python train.py --d_mlp=1536 --vocab_size=8192 --norm="rmsnorm" --positions="rope" --parallel_block=false --grad_clip=1.0 --decay_fraction=0.747 --decay_shape="linear" --dataset="wikipedia_en"
Each number is 50 + 10 x the weight over its row's rms, rounded and kept within 0 to 99. Layers, rows and columns count from 0. The size before them is the row's rms in percent of the matrix's.

# up: layer 4 MLP up, 1536x384, rms 0.128, rows 868-885, columns 0-191
# down: layer 4 MLP down (transposed), 1536x384, rms 0.126, rows 868-885, columns 0-191
up868 055:57 66 43 52 49 41 51 55 44 61 41 59 45 47 62 32 53 42 58 47 58 54 45 48 60 35 38 41 50 66 50 63 49 41 56 35 49 52 51 48 51 40 30 55 50 48 47 37 43 50 52 49 57 80 47 40 50 60 50 55 63 52 63 63 54 47 50 43 54 48 52 48 61 52 59 55 39 30 55 49 54 55 49 48 49 39 48 42 48 52 62 49 34 42 55 42 43 49 57 53 62 43 56 57 62 47 35 41 42 55 76 52 42 49 54 61 48 52 38 49 42 46 51 56 47 46 61 63 52 56 55 13 62 51 49 45 60 34 43 55 36 47 48 64 49 65 47 39 63 68 46 53 45 41 43 42 52 55 57 61 71 41 42 70 45 46 52 50 64 28 62 45 47 48 69 57 65 44 50 49 56 45 32 42 43 62 53 54 49 49 44 41
down868 079:56 40 40 55 47 40 52 46 47 23 40 58 53 24 43 56 54 36 39 47 43 55 52 58 52 54 43 58 47 49 37 53 61 49 51 56 64 43 61 50 55 78 62 55 50 44 63 61 46 57 33 47 45 50 58 21 43 47 57 38 54 57 43 43 59 28 62 37 62 37 36 51 52 53 52 52 54 49 44 54 48 39 33 39 47 46 35 36 55 44 56 44 39 51 55 50 61 36 51 62 46 40 59 39 58 53 46 45 39 64 41 44 64 49 28 50 55 51 26 54 50 59 54 47 53 47 38 53 51 23 51 36 46 40 47 47 48 65 32 62 63 65 72 28 30 66 58 35 41 43 59 51 47 51 35 38 46 68 53 59 62 77 65 62 60 64 55 49 59 47 59 50 54 59 60 59 55 45 45 40 53 60 46 50 42 52 48 49 45 55 67 59
up869 118:41 48 53 41 42 49 59 44 50 54 54 61 69 54 63 43 58 62 14 44 61 50 47 59 53 44 34 43 18 46 47 87 45 58 36 48 47 56 58 47 41 44 63 46 53 47 54 55 46 38 44 47 49 56 48 32 64 45 62 70 32 42 56 50 40 54 40 57 28 30 44 45 59 60 56 53 43 53 52 47 53 35 43 56 63 43 58 45 56 63 63 66 47 67 58 64 44 45 31 51 61 45 48 60 57 55 57 50 63 83 45 34 47 41 52 43 43 47 50 43 60 43 56 38 51 44 56 53 55 62 58 38 46 50 32 51 40 41 52 62 59 46 41 68 42 50 56 53 55 43 27 66 37 56 43 45 55 48 58 49 35 50 47 41 62 50 52 64 56 42 35 53 41 42 29 49 50 65 39 50 46 45 56 48 54 68 57 52 50 48 64 56
down869 114:44 68 39 59 34 40 48 36 55 60 49 44 53 54 58 44 51 68 58 45 52 53 63 47 49 67 51 48 49 40 47 18 74 75 35 38 59 54 64 58 59 52 46 45 52 34 43 59 52 50 51 49 62 47 40 53 69 49 46 53 49 52 34 40 45 46 40 58 49 52 58 66 47 55 59 53 38 51 42 57 39 48 52 44 54 42 49 47 55 59 46 41 71 57 38 38 62 52 46 33 51 72 57 39 61 45 48 39 51 42 58 61 48 39 60 50 42 45 46 55 48 45 50 50 62 43 49 71 40 67 46 50 22 48 56 63 37 43 45 60 41 53 61 58 38 47 33 44 49 62 52 44 57 45 44 42 44 63 44 52 61 63 60 52 44 49 44 67 37 38 49 46 40 47 53 50 44 40 40 36 57 56 30 35 41 62 61 45 60 53 56 43
up870 015:39 55 30 72 63 55 47 48 66 52 47 43 62 51 54 36 60 58 68 43 46 61 42 43 58 64 44 63 46 38 46 51 52 32 53 42 61 55 45 40 49 48 44 33 44 51 58 56 62 45 40 52 67 52 39 44 62 54 31 44 45 52 52 66 48 43 60 52 50 54 40 56 48 49 52 58 48 34 51 61 46 36 68 50 53 45 42 42 55 80 51 62 57 35 60 53 28 49 47 48 63 42 53 48 61 57 57 48 40 56 62 56 46 23 50 49 39 41 47 42 49 47 54 60 48 45 66 60 49 61 48 57 66 43 52 70 38 45 23 42 54 63 70 42 35 44 49 63 62 56 56 49 42 37 50 49 54 43 47 61 52 37 34 50 57 25 33 58 55 49 52 34 66 39 29 66 33 59 37 61 51 63 55 33 48 51 62 42 62 41 65 56
down870 013:47 41 49 41 39 44 42 61 71 35 50 46 44 41 46 58 47 60 40 49 38 45 44 50 39 56 47 50 39 82 37 53 43 52 54 53 59 53 68 42 54 49 63 29 43 54 43 63 24 66 44 41 44 60 59 45 57 46 50 50 61 33 46 36 46 37 52 60 51 46 59 49 46 44 56 44 46 44 49 36 54 72 48 59 53 50 49 60 59 51 60 33 58 41 41 61 56 50 51 44 15 48 53 54 58 62 53 46 51 47 49 67 43 54 57 46 73 50 44 62 48 41 50 44 60 52 49 49 48 58 45 57 50 58 38 34 47 47 43 53 45 43 58 69 55 50 50 67 52 48 55 56 58 52 59 54 41 45 43 46 79 62 41 50 54 40 53 29 60 57 50 39 47 46 56 47 54 66 74 38 39 56 43 51 50 57 54 55 38 38 51 38
up871 125:62 38 46 52 66 49 35 76 55 52 61 65 56 51 59 66 66 74 58 38 52 64 55 39 39 42 44 69 72 53 41 51 37 43 54 57 58 35 44 37 53 46 52 47 42 49 51 60 57 52 48 48 81 30 46 46 50 45 48 52 66 42 62 52 63 49 51 57 44 43 42 73 52 70 50 50 48 42 27 42 44 68 60 46 43 46 46 59 47 38 49 49 52 40 48 61 51 66 52 45 69 40 60 63 58 51 31 62 53 41 53 48 62 58 47 53 63 41 49 59 37 54 57 64 51 47 75 46 46 49 61 50 79 53 46 48 43 47 47 65 36 53 59 62 49 73 62 44 62 54 50 49 60 66 61 52 54 48 51 58 50 45 55 56 62 67 28 49 42 43 47 29 68 52 56 52 48 48 45 50 45 46 35 62 40 51 34 54 32 60 46 48
down871 114:32 43 69 43 59 38 43 53 64 63 36 54 53 53 61 39 65 49 33 49 40 53 50 74 56 49 41 55 51 43 60 43 40 50 44 26 41 49 40 46 40 44 49 55 45 60 35 55 41 53 47 32 45 76 45 44 39 45 55 53 43 48 33 58 48 37 55 50 44 48 40 49 61 59 54 58 42 30 50 50 64 37 49 52 47 42 59 59 48 64 49 54 44 46 58 53 53 52 45 57 43 55 48 63 51 40 42 33 44 27 56 56 27 40 38 70 46 59 63 57 64 44 53 60 52 52 31 42 48 44 51 54 47 62 47 51 47 56 48 54 38 53 47 49 31 50 41 33 55 55 29 42 39 49 51 56 69 33 60 63 36 56 55 45 43 49 53 51 54 37 55 63 27 44 48 42 38 46 54 49 49 38 52 49 29 58 37 56 57 38 67 53
up872 111:38 58 52 52 43 58 42 36 48 63 42 65 50 63 42 50 38 44 61 42 27 48 41 46 43 62 65 50 39 49 46 50 57 58 39 54 42 37 46 57 44 51 58 61 58 47 51 57 61 38 33 37 41 40 68 44 38 31 44 39 44 52 49 70 54 36 51 47 28 38 48 52 48 54 42 49 49 59 41 50 45 39 60 42 44 57 37 50 54 44 46 48 60 50 55 41 44 40 70 45 57 53 51 56 64 44 36 55 51 39 66 52 30 39 70 55 41 60 53 57 49 48 30 41 42 57 39 35 38 35 59 29 48 52 45 59 49 59 57 44 29 59 60 41 54 57 51 36 37 63 59 33 34 51 41 57 46 52 41 48 46 43 48 48 54 37 41 61 49 62 58 46 65 52 50 51 39 54 59 50 36 43 38 66 46 42 52 59 37 38 37 51
down872 111:49 52 53 42 51 37 50 38 42 52 62 63 39 45 42 40 38 43 38 47 58 60 47 38 57 55 71 35 54 50 56 55 41 51 49 61 45 56 47 53 41 65 51 48 51 51 57 40 55 47 42 69 49 43 57 28 64 61 47 48 60 68 43 51 46 61 59 57 55 60 45 48 48 61 51 43 63 48 60 47 69 63 54 66 65 56 62 63 33 65 56 53 70 63 41 47 71 33 51 60 36 70 46 48 37 31 44 53 38 64 48 71 58 39 55 56 36 41 58 55 31 43 46 43 53 62 59 41 58 51 45 45 32 35 31 54 51 39 42 49 40 45 47 44 47 32 47 44 57 52 55 58 50 50 55 42 48 42 70 37 64 68 43 43 51 53 41 40 44 37 78 54 53 42 48 53 46 43 62 50 58 37 57 33 50 37 39 47 64 42 50 60
up873 118:55 56 43 57 55 49 50 47 54 51 47 41 58 35 51 63 61 59 54 39 52 57 29 48 47 39 49 44 37 40 56 58 52 52 42 49 35 63 28 56 33 50 45 52 67 54 48 49 34 50 73 47 39 63 43 40 59 53 61 44 46 59 59 53 67 56 47 51 41 51 52 62 46 66 55 42 53 48 49 47 54 43 62 47 30 39 67 69 29 58 58 58 36 58 43 40 59 49 49 47 75 42 40 40 47 64 44 53 38 40 41 62 61 37 39 62 56 52 44 53 52 48 44 53 52 48 51 42 67 41 50 56 56 36 43 41 55 57 59 58 64 58 66 55 41 55 52 59 65 55 57 60 60 37 46 45 73 40 60 48 46 59 55 45 53 48 54 56 34 77 47 34 46 55 46 46 55 34 45 40 57 56 52 38 58 33 45 55 56 54 65 44
down873 118:59 35 42 54 49 55 25 60 43 36 71 45 53 49 26 54 53 53 55 49 69 53 44 53 56 40 43 51 42 46 51 44 61 51 60 44 41 51 62 63 52 67 59 46 57 67 65 36 57 64 41 49 51 53 50 47 46 30 48 58 58 46 52 68 48 56 59 34 45 73 45 30 42 52 31 54 68 41 39 52 35 56 46 60 48 51 49 33 37 48 22 57 22 48 34 57 41 58 43 35 59 54 42 56 46 36 41 67 49 40 48 44 37 56 53 58 58 43 48 45 53 67 52 45 49 73 54 55 44 40 59 44 48 64 48 65 46 45 42 61 65 55 35 43 67 49 37 52 59 49 57 47 60 44 43 51 57 46 61 49 43 41 47 53 50 60 42 57 31 52 60 57 50 54 51 60 45 49 45 47 65 59 58 51 62 52 37 41 53 54 45 55
up874 113:48 33 32 65 50 56 52 46 51 51 45 49 53 40 55 41 51 57 41 72 58 57 38 58 39 46 62 63 45 54 27 44 27 42 43 59 45 47 60 62 65 80 63 60 45 39 58 40 50 51 52 36 52 62 51 30 49 55 50 57 55 62 41 33 59 43 45 53 58 63 57 46 51 59 43 42 55 34 49 49 33 47 37 46 63 55 46 57 68 48 54 30 65 56 41 48 49 53 48 45 55 54 33 40 48 49 61 33 32 54 52 39 40 40 32 48 35 54 41 47 52 64 38 40 53 36 40 41 53 70 48 41 61 59 46 56 39 47 72 42 47 61 44 39 52 71 72 62 46 29 61 70 56 36 50 59 58 45 41 53 66 48 45 68 33 59 50 47 35 52 54 51 42 44 41 59 49 47 51 54 52 56 31 57 51 37 41 40 44 62 44 51
down874 116:33 42 54 36 61 49 51 36 46 51 35 52 46 59 64 74 51 39 58 42 40 52 46 24 47 59 51 75 57 48 61 50 48 69 45 53 69 54 60 55 52 60 57 38 57 60 52 31 41 45 50 54 48 36 58 46 49 40 51 37 64 32 66 53 33 40 44 49 38 44 48 58 61 32 68 70 51 39 64 62 35 53 44 36 52 46 59 53 62 46 43 56 56 37 41 47 54 52 24 39 54 56 69 59 59 55 49 38 45 28 58 68 55 55 55 58 49 48 43 42 58 42 47 62 50 49 49 56 54 67 64 46 42 44 32 54 45 49 55 61 41 67 51 45 42 50 51 65 52 48 58 62 41 70 66 44 38 63 42 43 34 71 42 46 64 51 55 42 52 52 61 55 48 52 45 56 53 57 51 39 50 56 35 79 53 45 54 60 36 37 42 38
up875 117:45 50 43 55 64 55 33 49 43 69 33 55 57 65 60 50 43 43 60 50 69 62 52 44 36 30 59 68 54 70 25 54 35 69 50 52 44 52 27 48 59 52 39 61 58 43 71 49 34 54 47 50 61 40 63 53 34 56 45 61 29 39 42 43 43 31 47 63 39 58 55 52 35 64 55 51 39 51 42 42 64 46 55 44 54 50 51 35 41 52 58 68 44 61 44 64 50 52 32 48 47 42 46 54 60 39 38 53 36 61 53 37 51 56 33 45 47 56 65 56 47 55 49 50 42 60 67 59 70 34 47 29 37 49 40 56 61 49 65 43 32 40 59 64 40 62 50 47 45 53 52 33 49 56 56 49 40 54 53 47 56 48 52 44 58 54 54 49 55 43 41 57 42 44 54 57 44 51 48 38 47 62 50 42 51 43 43 35 53 29 42 38
down875 121:51 50 47 51 44 54 43 44 45 51 59 59 45 30 51 51 58 47 52 40 82 61 50 46 45 38 47 72 43 40 52 48 30 55 46 63 57 48 61 46 44 49 48 44 49 41 45 52 46 45 39 64 50 53 58 35 40 44 64 65 47 44 34 43 29 46 53 50 60 65 45 50 57 54 59 53 53 40 43 45 61 46 61 47 44 58 46 35 36 49 51 47 41 42 70 52 39 53 56 70 52 34 27 53 44 35 60 55 47 56 63 50 53 50 61 56 45 47 33 74 35 53 43 47 63 54 40 48 60 58 51 46 43 74 45 55 48 59 58 50 67 46 41 68 48 35 38 55 61 46 47 58 60 58 66 53 46 51 56 53 51 50 53 53 22 37 56 34 58 37 53 56 69 47 55 31 42 56 46 48 47 56 38 55 50 31 62 54 51 46 55 49
up876 017:68 42 56 50 45 55 58 59 35 42 45 56 46 33 42 39 57 44 49 43 44 52 41 62 44 44 60 54 63 54 47 34 63 50 68 65 42 66 29 56 48 51 31 40 39 40 43 58 40 39 59 50 27 57 45 64 46 50 55 48 40 54 43 30 45 41 36 42 45 55 52 32 40 42 45 61 42 43 49 35 40 66 55 56 52 70 48 37 55 51 23 55 47 42 51 52 45 52 56 68 50 39 64 32 49 60 57 61 37 38 54 40 52 55 44 48 42 43 47 48 57 44 61 60 42 44 40 65 67 49 40 50 57 38 61 32 46 50 47 32 41 53 45 44 59 45 53 45 49 54 49 37 39 47 47 50 52 65 52 62 50 37 46 52 48 50 38 44 45 32 51 37 41 68 48 46 47 38 66 46 54 46 60 62 46 65 60 36 73 60 28 52
down876 028:49 44 48 41 47 59 59 88 39 59 58 57 62 58 58 55 44 51 52 47 49 50 36 44 52 55 43 50 63 56 59 34 47 40 46 45 55 56 42 73 49 46 53 72 54 54 71 35 44 40 48 36 66 23 45 60 67 39 50 49 47 41 57 59 55 52 64 52 56 46 48 51 49 39 52 54 47 43 55 44 54 40 45 42 42 50 60 49 44 27 53 58 52 52 56 55 48 46 75 48 58 18 50 67 29 50 44 56 59 66 43 54 46 50 50 44 57 54 30 44 57 31 77 52 61 57 48 52 39 48 42 57 39 51 39 47 43 72 61 67 41 70 73 57 51 41 43 38 52 48 58 59 58 60 42 57 25 66 54 47 48 53 54 44 50 46 55 39 45 63 54 52 61 40 56 56 45 59 39 47 52 61 43 43 59 47 56 45 59 49 57 58
up877 124:52 63 41 49 39 29 47 45 60 67 50 40 62 56 56 54 53 43 54 37 52 51 68 47 38 46 55 55 54 41 58 38 50 38 40 62 38 57 51 46 47 35 51 37 73 62 50 64 57 36 44 36 57 50 47 41 56 55 39 45 61 46 57 48 42 49 65 42 57 46 52 48 46 67 57 40 39 42 56 63 59 52 43 41 38 34 42 53 50 55 48 62 77 38 49 56 43 39 47 53 56 40 64 58 44 45 53 43 44 69 52 45 57 44 54 53 56 52 70 39 67 53 46 57 54 56 44 56 57 54 41 41 36 69 56 68 43 60 58 54 42 53 31 61 36 49 62 57 39 55 49 62 45 55 42 49 51 55 51 47 34 55 69 41 64 56 30 41 53 51 62 42 48 33 53 55 45 48 54 63 49 46 59 38 43 51 48 56 34 51 41 53
down877 113:55 39 33 39 70 40 32 44 57 51 40 37 53 58 44 35 58 55 37 65 44 47 44 41 54 51 42 57 51 55 67 40 36 46 43 44 54 30 49 66 51 42 46 48 43 47 44 50 44 61 57 46 84 49 55 64 37 68 36 51 46 50 47 61 49 51 64 58 53 71 67 43 49 43 54 45 59 60 33 69 44 49 44 43 60 54 59 53 57 53 59 45 38 53 46 53 46 43 61 54 55 74 38 64 41 28 47 29 45 65 36 47 45 46 50 42 41 43 63 58 56 47 22 43 48 44 57 35 40 58 46 48 63 59 54 59 54 55 52 60 38 57 46 51 40 47 55 57 43 59 53 38 40 50 63 43 42 51 50 52 36 67 65 48 44 25 68 39 49 55 35 58 74 48 41 46 46 58 43 46 57 43 46 43 64 41 51 43 44 57 50 44
up878 114:43 39 50 40 52 47 55 72 31 64 54 36 34 51 33 62 46 56 50 39 52 62 43 57 60 54 54 60 61 49 54 44 50 39 40 54 53 57 72 56 60 46 53 42 49 54 54 47 53 50 68 54 59 46 35 44 32 58 47 65 54 47 62 52 49 47 37 68 58 60 39 44 46 41 46 42 34 49 41 48 48 63 37 40 62 37 52 40 47 50 33 54 65 36 56 32 36 41 56 44 30 40 57 64 68 54 48 56 54 59 46 43 54 51 50 27 69 65 51 27 53 47 73 55 49 43 44 50 44 50 66 51 52 58 66 39 46 55 52 61 48 34 59 48 42 64 30 44 46 36 34 46 60 51 58 44 60 38 65 45 16 31 58 48 52 37 25 51 40 60 37 58 55 38 59 54 46 51 57 31 56 57 31 47 48 48 43 49 47 53 59 53
down878 118:46 45 39 39 68 52 34 40 52 56 45 59 39 37 53 30 65 44 63 46 58 41 67 48 43 47 43 49 43 39 50 63 52 45 56 22 61 61 48 52 50 53 41 46 48 56 37 55 48 60 41 65 31 61 51 44 35 40 48 47 42 55 40 55 66 63 55 52 44 58 49 53 73 49 57 58 32 58 63 53 59 75 48 51 42 31 59 51 55 47 67 45 28 51 58 51 59 44 50 45 58 51 49 45 66 46 40 39 58 32 48 56 44 33 60 39 46 52 59 57 42 46 49 45 54 55 49 43 49 31 48 68 61 52 60 45 54 59 59 56 89 50 61 69 59 62 50 64 56 67 55 43 57 42 58 42 36 61 44 57 50 49 64 49 44 38 47 54 32 40 32 67 35 55 56 59 41 53 64 55 53 43 60 53 73 66 45 48 45 51 37 51
up879 116:61 57 53 53 61 51 49 53 49 37 37 54 73 56 62 54 58 65 44 60 56 68 57 55 52 60 36 45 51 58 59 43 54 48 40 56 34 35 68 48 56 56 58 48 43 53 59 58 48 48 60 41 47 75 39 37 49 56 42 44 54 41 73 43 50 52 62 60 48 56 37 56 42 68 54 46 66 42 50 52 47 25 50 54 44 55 55 55 43 43 40 40 55 77 50 45 57 39 42 59 49 43 31 64 35 45 55 53 34 49 52 47 47 34 48 38 63 62 52 51 54 50 39 28 45 52 40 49 63 43 54 45 52 44 38 57 72 49 32 54 41 37 50 52 51 49 31 61 48 59 45 52 70 57 50 54 40 61 39 43 61 56 44 56 43 49 38 45 48 63 51 62 51 25 67 31 44 51 48 49 54 51 42 40 58 63 54 42 58 46 57 46
down879 119:56 38 42 36 67 45 57 62 50 56 59 47 60 45 43 25 60 51 56 47 39 54 52 32 26 51 73 61 43 57 28 47 33 41 75 56 59 59 59 41 39 39 43 43 39 43 56 63 41 56 48 45 49 40 53 45 62 61 56 42 41 70 31 39 54 46 30 70 70 42 61 73 75 62 63 47 48 45 49 50 45 46 67 34 46 46 67 59 53 55 57 38 45 61 60 27 54 46 48 35 20 69 42 43 65 65 56 53 65 51 55 56 51 44 47 44 43 53 35 40 40 47 47 58 52 59 41 50 55 42 53 55 47 61 64 63 29 48 52 38 50 43 59 56 60 48 44 55 40 63 58 62 29 63 43 57 65 41 54 60 40 56 58 39 46 43 50 55 57 63 51 61 45 58 54 35 61 43 57 53 45 25 34 51 45 70 60 59 54 50 30 46
up880 019:19 55 54 49 58 60 47 60 49 26 66 55 44 54 60 46 55 43 51 50 44 56 46 68 40 47 48 57 34 52 59 57 54 12 48 52 44 40 41 46 51 60 35 50 51 58 57 58 51 52 56 67 45 51 55 49 66 37 56 48 36 34 49 63 44 35 41 38 50 41 45 54 34 47 36 65 46 63 57 50 56 52 40 54 62 53 58 17 44 75 43 49 59 43 46 45 33 50 67 63 41 26 43 39 55 48 41 58 42 46 48 52 67 55 44 39 54 70 58 53 49 52 53 48 44 37 39 55 48 53 29 56 59 31 43 58 41 45 60 53 30 54 50 57 38 60 44 58 72 68 33 40 46 47 27 42 53 59 42 58 42 43 50 47 43 62 47 64 46 45 50 41 47 39 49 51 57 59 49 49 41 60 62 57 42 53 59 46 49 50 47 50
down880 017:24 47 54 45 56 56 65 31 48 68 47 61 45 34 56 42 56 55 60 70 55 38 44 49 62 56 46 38 48 43 44 38 45 41 43 47 41 51 51 50 54 41 30 54 56 52 46 59 40 66 38 41 43 65 54 52 44 34 57 39 53 66 46 55 42 60 49 65 66 54 47 39 54 29 69 36 37 47 57 60 54 60 29 44 46 56 45 66 54 44 37 53 46 48 57 63 63 48 47 19 57 50 44 63 40 41 62 34 56 39 53 49 34 46 32 53 42 46 39 53 49 46 46 59 63 53 42 45 39 41 49 48 49 52 48 50 51 47 65 55 53 40 45 54 73 47 40 66 45 41 79 67 62 50 89 65 57 45 52 56 44 66 47 45 27 51 57 39 70 66 58 58 54 53 54 56 57 61 53 54 42 48 45 62 55 58 45 55 46 59 59 45
up881 022:31 40 67 40 53 47 54 58 56 53 51 47 50 58 55 52 44 67 41 74 47 52 62 55 47 46 67 55 60 49 67 46 69 39 43 48 47 42 38 41 49 46 64 55 58 44 44 49 54 65 29 39 36 49 48 66 54 77 57 39 61 51 48 53 53 49 49 44 33 47 52 51 36 29 31 51 39 60 54 60 42 59 51 59 59 68 54 53 49 60 51 69 49 47 49 68 48 53 50 65 51 66 46 55 54 56 44 63 37 41 54 46 42 40 52 32 52 55 50 34 40 60 43 48 41 53 58 52 55 22 52 42 47 36 53 51 52 45 55 37 54 57 46 41 67 53 53 34 52 65 54 42 46 56 54 50 41 56 60 60 60 55 43 44 51 57 67 47 50 52 48 52 59 55 52 61 34 51 44 56 43 47 37 48 51 66 47 43 53 44 51 56
down881 019:47 39 51 47 39 39 39 37 19 56 44 44 43 56 61 41 56 48 21 66 45 41 51 53 63 68 46 55 54 77 56 58 41 57 56 49 58 50 52 39 60 60 59 68 42 80 39 38 41 46 37 76 56 45 49 49 53 47 44 46 43 51 50 52 39 51 47 57 35 57 29 52 53 45 62 56 58 52 51 41 52 47 42 38 33 36 50 48 46 56 48 48 56 39 39 46 64 59 48 55 55 57 54 39 59 57 63 41 55 39 50 45 68 31 49 44 60 54 32 56 50 47 48 49 59 76 85 36 51 55 64 63 50 50 49 53 45 39 65 27 60 57 56 50 47 54 64 61 54 43 53 55 37 58 42 52 54 56 44 61 29 41 65 50 56 40 48 41 52 59 46 42 72 55 48 63 56 44 43 46 58 63 53 56 63 39 42 60 47 46 42 58
up882 111:46 51 67 59 41 67 35 59 51 62 53 42 60 53 34 64 63 67 46 45 46 66 63 54 49 48 54 50 43 52 42 61 49 56 47 66 55 28 33 55 53 60 27 74 59 33 48 44 49 42 44 49 45 40 51 53 43 70 54 42 56 32 63 37 53 65 53 43 55 53 57 58 57 62 48 59 42 66 47 24 44 51 35 49 48 45 53 56 52 59 33 35 59 51 53 69 40 64 56 42 57 47 52 44 47 54 52 36 60 36 59 58 44 42 45 68 47 36 59 36 43 47 53 49 64 42 34 60 46 49 55 45 46 49 60 35 50 59 57 54 63 39 33 62 57 44 67 41 46 43 45 43 51 57 66 46 42 41 59 46 53 49 41 42 65 71 55 59 42 59 60 53 61 63 39 45 42 63 45 43 54 33 66 55 60 28 44 42 52 50 55 54
down882 122:51 36 52 56 59 41 49 60 54 53 49 48 48 39 53 57 49 62 57 47 49 44 70 45 49 45 57 46 47 49 35 51 65 40 40 53 45 38 31 38 46 39 70 60 43 63 63 56 40 49 53 67 51 69 37 45 76 45 64 59 68 62 63 46 43 49 56 61 33 55 48 43 26 47 40 52 30 36 50 48 56 60 52 50 52 68 52 50 40 41 54 66 53 48 41 72 53 52 48 45 50 59 43 42 61 57 51 21 53 48 39 52 43 50 54 76 57 40 57 53 46 56 51 60 67 56 50 48 60 24 23 62 67 39 63 45 61 69 69 43 63 36 53 49 27 61 41 37 46 52 33 46 59 48 60 58 33 64 50 43 47 60 44 55 67 27 61 41 38 45 44 50 54 62 61 41 51 38 56 48 49 55 51 47 34 55 49 50 56 51 44 49
up883 125:55 39 40 47 38 55 63 50 30 61 55 56 45 54 43 54 45 49 30 51 46 47 66 57 42 62 46 38 44 58 66 43 59 67 53 51 49 66 52 53 44 38 57 70 56 55 49 45 60 56 41 59 48 60 56 33 37 30 45 59 35 55 50 45 35 58 48 40 60 44 53 57 54 58 30 58 39 53 35 37 52 45 49 51 46 36 47 62 55 49 44 45 52 43 61 47 34 43 38 53 34 47 55 44 64 47 54 39 35 58 54 46 51 48 52 54 41 49 43 51 45 55 42 67 27 66 55 48 63 59 37 49 48 57 60 42 54 51 52 42 42 49 49 75 69 59 51 49 55 44 34 54 40 43 38 42 55 60 52 39 67 51 54 60 42 52 65 47 71 72 49 44 63 49 33 57 57 75 67 66 57 58 35 67 54 48 35 50 37 64 49 62
down883 117:59 67 59 66 51 40 59 27 65 67 38 50 46 69 43 49 48 55 57 54 71 62 69 58 46 48 46 67 40 44 37 49 63 39 43 42 55 55 55 67 48 48 46 53 53 44 57 57 38 42 43 39 44 27 49 47 41 34 32 26 59 41 39 44 59 61 35 49 61 49 52 48 48 44 48 53 44 57 50 44 47 48 50 46 52 55 57 53 56 41 47 54 56 66 52 50 66 50 55 57 40 53 51 47 55 43 61 55 51 38 59 58 55 49 51 59 37 58 32 54 52 66 38 42 48 41 52 55 46 53 73 58 48 47 42 52 38 53 70 39 50 54 36 44 48 43 33 32 67 52 56 56 42 54 40 36 42 70 59 33 59 32 44 47 29 63 50 35 50 59 45 49 53 54 57 63 54 60 40 43 44 60 57 42 58 37 37 51 61 51 54 55
up884 116:64 48 57 49 52 52 43 43 57 56 68 52 50 47 53 36 58 19 44 44 40 59 49 36 49 45 54 45 59 68 46 41 52 63 54 56 65 59 38 41 53 58 52 50 59 57 76 43 57 54 53 58 65 35 72 45 53 37 47 64 34 36 51 39 38 47 67 58 52 40 57 40 51 57 75 51 66 47 65 46 55 41 60 72 45 60 58 53 55 64 32 49 34 45 51 41 55 48 46 49 67 42 44 72 49 55 48 44 45 59 31 48 57 62 46 59 56 53 73 50 37 59 36 41 38 64 44 41 62 26 57 36 21 50 58 41 62 45 55 46 54 60 52 49 48 41 31 30 41 58 55 41 60 56 45 52 49 44 47 42 53 31 57 59 54 61 58 41 57 55 57 73 40 48 40 51 61 42 60 61 50 60 55 34 41 61 31 50 43 23 58 41
down884 115:41 52 58 55 35 37 39 32 49 57 46 50 37 41 64 66 51 37 38 78 40 54 39 39 30 59 45 45 30 64 42 53 52 63 42 61 50 68 66 51 64 55 50 50 55 56 45 40 37 66 36 45 53 80 59 56 44 58 41 55 49 46 50 76 61 48 59 39 56 52 54 41 55 55 65 53 48 53 65 61 52 40 58 48 29 66 59 60 44 42 62 35 47 43 39 36 40 50 55 51 51 59 57 41 55 65 50 50 54 46 55 53 39 48 69 49 54 48 33 55 42 54 38 60 28 58 49 45 47 54 56 75 45 37 12 31 48 36 50 58 37 44 51 54 60 45 53 41 41 51 45 59 34 67 44 41 52 50 43 53 44 48 55 42 36 48 43 36 52 52 48 50 62 41 49 44 52 60 69 49 57 48 31 46 49 48 40 51 48 48 53 41
up885 111:55 50 60 52 42 43 47 53 56 59 43 65 51 47 54 49 51 58 45 54 47 49 49 59 44 65 35 37 53 38 30 62 60 65 60 74 57 38 44 31 40 52 39 52 59 56 49 46 52 53 54 50 61 48 56 41 53 60 42 44 54 41 53 37 50 55 44 51 48 54 41 54 47 54 32 38 45 70 55 50 56 62 45 53 52 48 61 46 62 69 54 52 41 45 68 51 59 46 45 46 59 58 43 58 52 50 58 55 42 39 46 45 47 57 51 62 47 57 55 60 55 69 30 32 69 66 56 54 55 45 54 46 53 53 49 57 60 26 53 55 42 57 43 37 42 50 35 64 52 50 42 66 49 47 52 37 39 45 51 54 52 54 44 72 51 58 49 66 61 52 73 49 68 58 57 60 44 42 32 27 37 52 53 66 67 45 62 53 55 37 32 58
down885 115:53 52 55 42 51 49 45 44 61 45 40 37 25 48 47 66 48 49 40 54 48 42 57 54 54 52 54 51 63 56 55 47 54 45 66 47 61 58 60 48 46 48 54 51 40 53 68 46 36 41 54 55 57 62 65 43 60 37 69 44 47 56 56 60 67 49 58 60 49 58 59 65 52 49 48 65 47 65 34 47 55 55 38 60 72 42 55 49 49 68 58 46 51 52 50 58 32 53 29 62 40 57 53 48 63 44 54 63 55 60 39 38 61 48 35 62 43 52 56 73 46 50 63 41 81 41 52 37 68 48 54 56 61 31 50 39 35 56 65 48 51 47 40 41 55 61 50 43 35 55 50 44 62 37 45 61 49 59 73 51 55 36 36 53 44 61 63 36 55 54 54 45 51 41 75 56 36 47 61 59 47 61 56 25 41 52 43 45 34 54 54 37